{
  "n_layer": 10,
  "d_model": 384,
  "n_head": 3,
  "n_kv_head": 3,
  "head_dim": 128,
  "d_mlp": 1536,
  "vocab_size": 15576,
  "activation": "relu",
  "norm": "layernorm",
  "norm_place": "pre",
  "norm_eps": 1e-05,
  "positions": "learned",
  "qk_norm": false,
  "attn_scale": 0.0884,
  "bias": "none",
  "tie_embeddings": true,
  "parallel_block": false,
  "init": "uniform",
  "init_std_qkv": 0.0226,
  "init_std_o": 0.0226,
  "init_std_up": 0.0226,
  "init_std_down": 0.0,
  "optimizer": "soap_variant",
  "lr": 0.00344,
  "beta1": 0.95,
  "beta2": 0.98,
  "weight_decay": 0.15,
  "lr_head": 0.0104,
  "warmup_steps": 200,
  "schedule": "wsd",
  "decay_fraction": 0.555,
  "decay_shape": "sqrt",
  "final_lr_fraction": 0.0,
  "batch_tokens": 262144,
  "seq_len": 1024,
  "doc_mask": false,
  "train_tokens": 1335000000,
  "steps": 5093,
  "dataset": "wikipedia_en"
}
Each number is 500 + 25 x the weight over the matrix's rms, rounded and kept within 0 to 999. Layers, rows and columns count from 0. Numbers have three digits each.

# layer 6 MLP down (transposed), 1536x384, rms 0.125, rows 1151-1176, columns 256-383
486470521506467465498499464510536514497475517530514491469512516473486465484520483512497506519502500500474505483501498498465468479492504505476465472507501526496491466455483499497491512516506499503513498492479510510467488499460522441506515522503488499494523516531537490487517480524488513502520478489479456499510495528504489514500509500537509491488487469502522472505534505512475461481546
505502491502499512469480483459506492509495454510498470501527519532470531531488513462475498477497508495487544515552480514477472525523506515515480484524522510484516503507479469472526457470473482474509475499508478516510521507485491503513521485472487500477501473537484454497514488497520518505543549462527499530510521490494526473466491498493480486485462515529484514500513539480511489477531
479545465543467483534485519556500503539504492512480498474557519537504492472495476498524481502487484537504439503496490521504502506463495483512513518518503501532496531481536509466466463501502492514508471491468509515525496491532475482494465507504508517518509477492516488439539492512512524490508455473495506523486532481418488488520538496510501490485550507485521439477499468495491457507493
509497509484517533527507490513494542545489505505444532524461518467478546486495507506540479532470502527474522508514501500477494492487507494477500515504506477507503512509526524488459539484491488520524500502516528530463519505494510501536538506519471541491481512491500495529503515509508511526493511501491534508478485506515513509505508480516471497501530471497510500488502559439483513499486
441492462488498524496500461488507535503485447472503451516476521531493499495511505515500485514496507491488512505431471475505493481519493530502478534503488510528459483508495514503497493479492506491462509492492520505524504511493483524479497498473462506470548475562441483532508488460431489506516497500519494463528494516510490499494489504448473504483489492506523513462460522506487499485499
525516507494501465519522510492471485515520493499448462494514477475489524479494507506493479497507491506513499533524489482536531519512464461475488514495476521508448500500471460496501501446483485482457528488514450504510512487522503525496500467528463515522485468477481494492499494510480465487515497542488465478470461493482502471513504476472463495452526534481493497536489491524505473465509
509503466476513514494450488505514511490480516452520500523480495471495453533488493515506479518468479486474515510480526491512486532490448474491501508474502476495509533489502491441490521524507462501455472504513518496464495531517489526498495512532472481489526487492517509500451485521533503521548506512475487512483513511514481532496500511499508475499535485472501489508480502516528502501509
544513491511497535490494506484495514473519502508493466492478517484505470489470467530505514506523460529496505513497497480514508537535491494493517499493550509468526475489507513481509505525531451508446470488532553455525529566485500487503509486521524499540533484508514517506473494489473478461469468538533526488506499479541510504479445501516476468522516533506485497472484521498523473521501
485485503484481494497480548495497498541516489485482479517534460508468497504501510479519473504525533466492482472512490495493482528517512472510535507490534485479516491471514449488500449451498460507489446502500505495468538514544520494503454485526525530448518487519544503458502479474501441485483490487493535483502498480475541547471525501502529505508518475548494544480465495476484455525496
506447487440470481514482519481507460495496475496547531535497494513507469522553495547558541486483514545455505473488474483470552471537532512508486531494458433503543433487581451504466516503506458569501507545509512523473492527495521493572499518495489455546448482519498488494517491489484497518489509524491475535515497511539496508514462509528474537574536466443510518477491487535487515564474
521476534505482515490481492497509471483479500524529510501504500562530447472499512495525519493480488503518500484478510487505506513506513469513479510495525494518518508531463521493496516498535494458502540506480485478525499504492503502481500511510480511486495473498467503499512481509515506508521499505520513461498556517504498515511509468488522464532475517508494513494500514446502509486506
451517497510499484510482533502492484486470543466478508548515487506516512494502487543514485502475532449512493496546532464501530532503509538507524491509506524498520440512495512504534525496523507511490451537475488470482469483497469498444504451489550468487483541523523531519508461481500494456483467501537509503533470514523516489534525514519501518475477497514478523496519446547522487536511
534506555514515499496493525532511477488499455533529517513514495505512505519511565533493527519501490485486476470512509509548491478517504511559481511531490503563477525508500487498436533512496536517496515505486445490516526479512509490478504506494506463473497502495520519479506530462482490463518503470521492541464524452485536545539486467457509509503507485416472457539501486529484512525511
486524485508463524494536505480553470478483494493530516512535479500512504526519483491492476515481506472491478511516511491512519477473487467485534524533520518509488541498483489492465489511524489542466469504498483501519499489474501469511521505491461483538516491467465457522517519475532494520475480483537472492529526539487460562472528494480502543536521495502501510496500542497539498520488
492499502538454487497455487460475484479508512419532517476456464555469507482442512510577465477536526482508475506524484523476475464514532533483484483523492518487509562437503537481532501473496548512485511558480505505508476508515502520489466507490500500489491470513539549540490461498527532496462506487559464529489492499518461498488507504491497497530437493492487520535461503509538477516504
510491432489498569479484498514513476478474466473554465474528516515497524459499531502467497480487472535507505557505462524506534512515502502498505478502518516529465564505493493494472501483454522493465525527463495528461483472498463548494482490499526490517460503471482467509520517504502469509487469504492507496488511512524510506508466520526528498514509521466493511510558471476506500456488
481502494522508480498476508493503515490552517467489498497498474487457509469510512522440541491492533509529494436516507484493507487491530501498518527504511493462510501476531491508465486539496502524490468479519513499467475499509551477530466464482492499489520475475498503544471522454511449476478473501534516517494478498486473511488488531502493438500497457498524517458527506490471502504450
505546484566500566477466490461445532467485475481539487521516477509495456501488532513524510522464483494554534468501496469520503458491509512488543497472499493487493505494504519474483461526471479494505519495523537480476500521478492498499491472560509514495468464481476470494504415521498467497481440542547524455524567476493515539518514524501538483498480502487487490479509516497485519484493
472499517532496520518493493487571497511514488496539527541497520499500513482519536490478514479527519493479499518494482484493479471483508536479499515523487551511507504496497491547481463503523490485509505493520503461511538505524538492482508499507511514497476528451488491500480536521511488496466535524496513475510484538464576497542538524503518492514508479499522504538534522516527487474522
512486520478478465527455458539505488508476498486482518449521514501490531533527495491487499498488493475508485535483458466512537502485530517509489484523487484457493472529557508488532499503514476503527511499490488565503493492467480498496546501526530459493525540524522490464494517497530456533518459500465536495475501502503463491469478487520489473505447449511512516523502562468497514494489
537524437484507488507522526483483556509465546459484486524543469446517534537463499517456501445528451464496464480538497500504495483556482477525503522532483516488500487538509549464490498509517500514535454520438519536512447509546496492554501525510522493421515448509512501461521547510537526521524504445524516500475485488451502504489514498482493514555445503537529514445482529496527468520445
531498481504482506495519483502491508501470529557523545534500463489469543502477521471507500479529471483461479525508555485467472445493457496541506436502459473502485496496509486537490529498509454493504488566455516530489520507487516532541516512523484513485547515519501494474517478527531508485485516515526478446516553481500478449490507502530488508494459492520490488489466503446445471502452
536510508467531477504477496508516558535494501492516507492550529496521510492487512426524497456504496505524490482510484476562472564478506471511473457512517450502482495556519473499513511514512518460485514513500493452533501479510468484457519493465516494521494495486523508529466504512484505545517464463451533548509507545458466489524485482524497488483464503500519502548548553525459476532496
482470522489519508567486554479501502475498473507501478532487511518509536512488503487577500521510506496509552488512502547487501520504462529463517529536497476520483521492536515510496442487507503513499517482485538553466519468479526504492493560526501492534508545486560503532481514494483478570467521483485494485515551470516505551589509509505519483391506471467513538555528516477511517516500
475474550479523504540506500517542471483536494481486505512487495489467524502524477549489506534465493521493476526494506468496524458482485526499446502497489495490494533527507487516490505486492484518544513472491495467508493488498532481508508488486496524479508482527493515527508547506510489512476504519503486479561495570478545459472496553506528488470481479497497537490505533495495517524446
509506510488482498493502496529490503485525493501479536491506511483511494498476490458520476437515515502452519499483509474487547500524497493509513531466534466535463513493495489488497497514518505527532503537536473474483572513493562499512487532505523465492501507496537484513503508520507487514547511488515504496477524458455488551504486483498458481532516456478511511475472499505514452532500
# layer 6 MLP up, 1536x384, rms 0.122, rows 1152-1176, columns 256-383
478461531502485522486491491552485505510507482503504523484480492500481488494523504541485499486478502528515490446471541485521503490502475522511493516535496477496510477480485483494484518524502497530493509537457543474528507487522472501530483513493464503538545549498504506455507489553488501539498501468445487476513463498490456493483499488491456472462526486532485512515468469480508496488502
484515512499486444513465491500539502491494502512488503467528499540488530555491517518525473522470538487497472488501512505505494546504512508476507505515486506486510467530501477475456469494488482468550476510476528550516538522529479486496510499519489451528510482468532502543498501496492483478489486513496485514516442478503510483492482489521484514482517505491471523479529457476489506516528
491509508508496493486488521470487511524480537497549495503487462501509460488465477515518519473527502506470473522499537482529510529472491502472502462500499521463474512482503512514513474463506496497461516500468445496542498474462519518501504440542486487506493499503503478516465498515515531521529487473540549490511495517510521488522522503526528506504476463524488489502515490536497466501511
498452485483513538510511477476477476483504477489497483534500519410521502495500502490466519468469566496456447458518491515546444527498495495494488451525532478508504508541509486491536488484494490466513491515539563552530540458500509491483462495513491521505524483493517473476483490557456448469504488497453511473527472514547490446474536446490532499530493521462512553527421485467508453503492
542498502502452502522465525529506512429513466496522513472515505492490466490497498514523519521493474484464482516521543491463481482513544485528519497526503504490480505482496527516508481495535539480472527534470507485486528484470474493533517478499523519523489519486469469499524450483549508491475491525524507520529475482518514540502513501520469500500485502496519449493501468472480572509476
508488509496496467500501493486495468558523525500493487505514474514551503482543494492531504504513512489473500435490471471505504583483533490495499464475502515472535518524522535453450497477508455503514478507500538482527504504494504531490490523506468455534500492480518532478486503532546452496507542513482451540483508463481517503500533483495530504507515509504485506480539518511519472498493
513513541475502523525489514491505484509469503459457519503487506518456539496452517549496447492493501497448509485522491488504488497496487528516532497541506473473471485544550493503545513489484507507505463483547499508446539486499524462546530459510510492500510459485506514512473506536469533504512458445512449498535460452486495467504501505514503493489481504522479531516480492482476502506481
493498482541490487493505483480516465505486502510475507541480508474487506475546525496527507486503456508518501528537570527525511498530502483483539484464461502499459504530497510484492507518507518487516506480500530499506528449458447519488503513484525434501500488501477489467484534517477506547551479486494501526487480499510517509464533463525484538494506486507490506505538490524515481504538
538541518500475507470538514553457512462506494499524514527512536499516488511502492510483501506487496458491479502497481494488508465495495512550489519489499463497447529565514530464538511537459455496527474495525478516514514523485511496504531505530524491462519485505540504496508479490498466511492504541497483536515473475502523489474462459498514521470459498472517524516502471525511488546484
514505458457466478554497514502532467488550543492549477544529519504455481505487540484473499525469526485467463508515480510507463486483504469498528528458484510517517499516529459476497481465476485526483471488507513525479513495508502502502477504495518495499490479492532481492460540467510468515497510503501469457528498498528531513502543512498473496452495520507499504489514518525554472511493
481460483490533514501512489529505490470523500492473531505500485468472527482495489548532466519533500489534501538523523496479543551456508525452528477492494504516489484529506517509474504508486502496479500529482457527492503466527485505511481480516537520479511514507493504459479489532509480487507494508525496510496516504510476483524516523496501485531536489508494500481542442456458530541487
486514483517502482520501505480478487529499514457514517482497528493552481476490469485486517526513501517495507580512519499508498497520483494485496491516500506506520489476507530470535494500525522495493495515456520487530476473469506525492465490503484496501530493482522489497501531473473494521465479506463523531509513486548498463479548499527492504508504547510523429517497526479480521523526
500512558505473539526531518524505500528514473506473525471488508530459457483528496496501510469480494521532490475510465510484491493544521487507516499479519506514542500503505506482482507480492554469488490485463515510540529538475509521518531479466497461529505502504500543523509513522505465532505451492529513494496465475475491491520510455452541505483453512483501487502476502471486497517499
493496517438548510527534490516482500529475490565486486512540520491525486484529511488455498579469486514479515519466514495501519572486463476490484494490540500489486449537523495537497540503560471504506512464495507518502511498519452486485506462473525501543489556492465459448524539520526479488563497502445541460537485485472513526481480487487482514495537521518518483480523466519465525492480
510485454492482486494492511511513475479479462529473479491509494472458529474470506520497505507466507450486523499509444517522518493494536503507530480482496528471453475507530499468498517516486525486500483491505537505490481538457492474489518455516516450528505506539528482446513502524515485509544544517515437508493491487491485467478492492484525516514503490476500528493513519518479513484490
518482514511499482506533500502498555456491503497504511481535504527503484475503503485472539495488494483477502528498501520511489560509518507506505499503468540539529445504474445478485510516492495501513523506490467509525523518496482511487543513521503476518487499470503481494508509502523509444519446532481541490491487495477511492472545471485517483513511543523500503525515515526551483557484
549479525536479494496467510500514483525508507478513470503463523512573515496534488471506484497506527530514494569509521506508499450494547471531450518566503523459441494481536578514500495539533455497494527495486526469494501531518506479519557507486500512498504482468467517491529504495464471437521483519490523490500480461493480527505522532484436494522514447536491489554507480483536504491493
510526504487527486486517501529446480496500483532490507520492474527485530481480489501563520544541487498502486519495532487520461544518466454501504493503487436520485523483500497459506526480463521505464463492511479526489462470485473483473488494502475530476470478525543480476488472496470506469504505469494461495514526468530502495468446501504455508496501560508475506497502511493487549523510
494542539489482526495508510471473564491523508481502489464484509484502489474522520516490522526445475494444524541534509477493533464517458494525471495484483517524516487550496528515483485506504526538476485520557482485497505475501523503513505499511485521496540496511482491471497488518483470535502464463517474496526511511513479516492547481431489475495485560508506477527486513514476482461471
507513507519503462520488542532509490539503540425500521484491530519480517504475538517511481492521464540548486464532502495498490510503489552542475492512506542471509548484514525517540541452455511493500464490516426533487541525487457504507486480477537488515490491442562501495490489488527495484465489529526513512543498562526464500507487476510534520527458481527458501504449492526528491475466
512507500486512490515500500490504517481505489546512494544474495487509512502542471486503527512530517483487477540542471524488456459515525502464483505502465485508530528527551460514441528522507512509481524513519496476508491487520497506490531539527500487516510488460470496503529470481479504535500507519517504526545482523488502508449490494523493516466487506502505479455485499465469505489502
510496500531469495510495490536459510499508517498549497478493501491502489482470485487481515498507489493500504524511514497509548447506483492516472485509529525482488499546463544460497555509543520493520476495457467513484469486478504518494484491481504531448452544479459499552487503512558448451511507527489537499480431496517553499505510488510537533485507480516486515522456456557486515525548
505506483452495482525485544553510502468490488470514519544512496531462486508542478537485506528518513486517490550471517517520540544505511535507498507459491488496493486504514525509537474483443481521530520512484507485502530472506520481513509538525486494513535548469528534449497510555479464465481510487486457516530464524514531480491493531551483516501477544487539522482505516477511529481494
496507483475522494469458486483517466446507529540552456507520524481513554500489468510510528508447506507488467515541519505499445492505496508487487473489501544493519501537523500509466480450514504489526525518452524502470495473491531532493513520483512501485500463489491508496481490491503491479511464467459506507533524524476501529496482483506529480500496515449509520511518503465477511495513
498515518483567534488479481501468482471482497527523514515499508534523499506480558488504463503516464510497487487543489489531477491485507471528502524518540552524503504546514520475504518507489477531485469531491467495500500500414513519514502524523491480484488481482508526496482488447508501521516520521487475496541501465483487525495492506532496512501504510497481477524526540528494522488478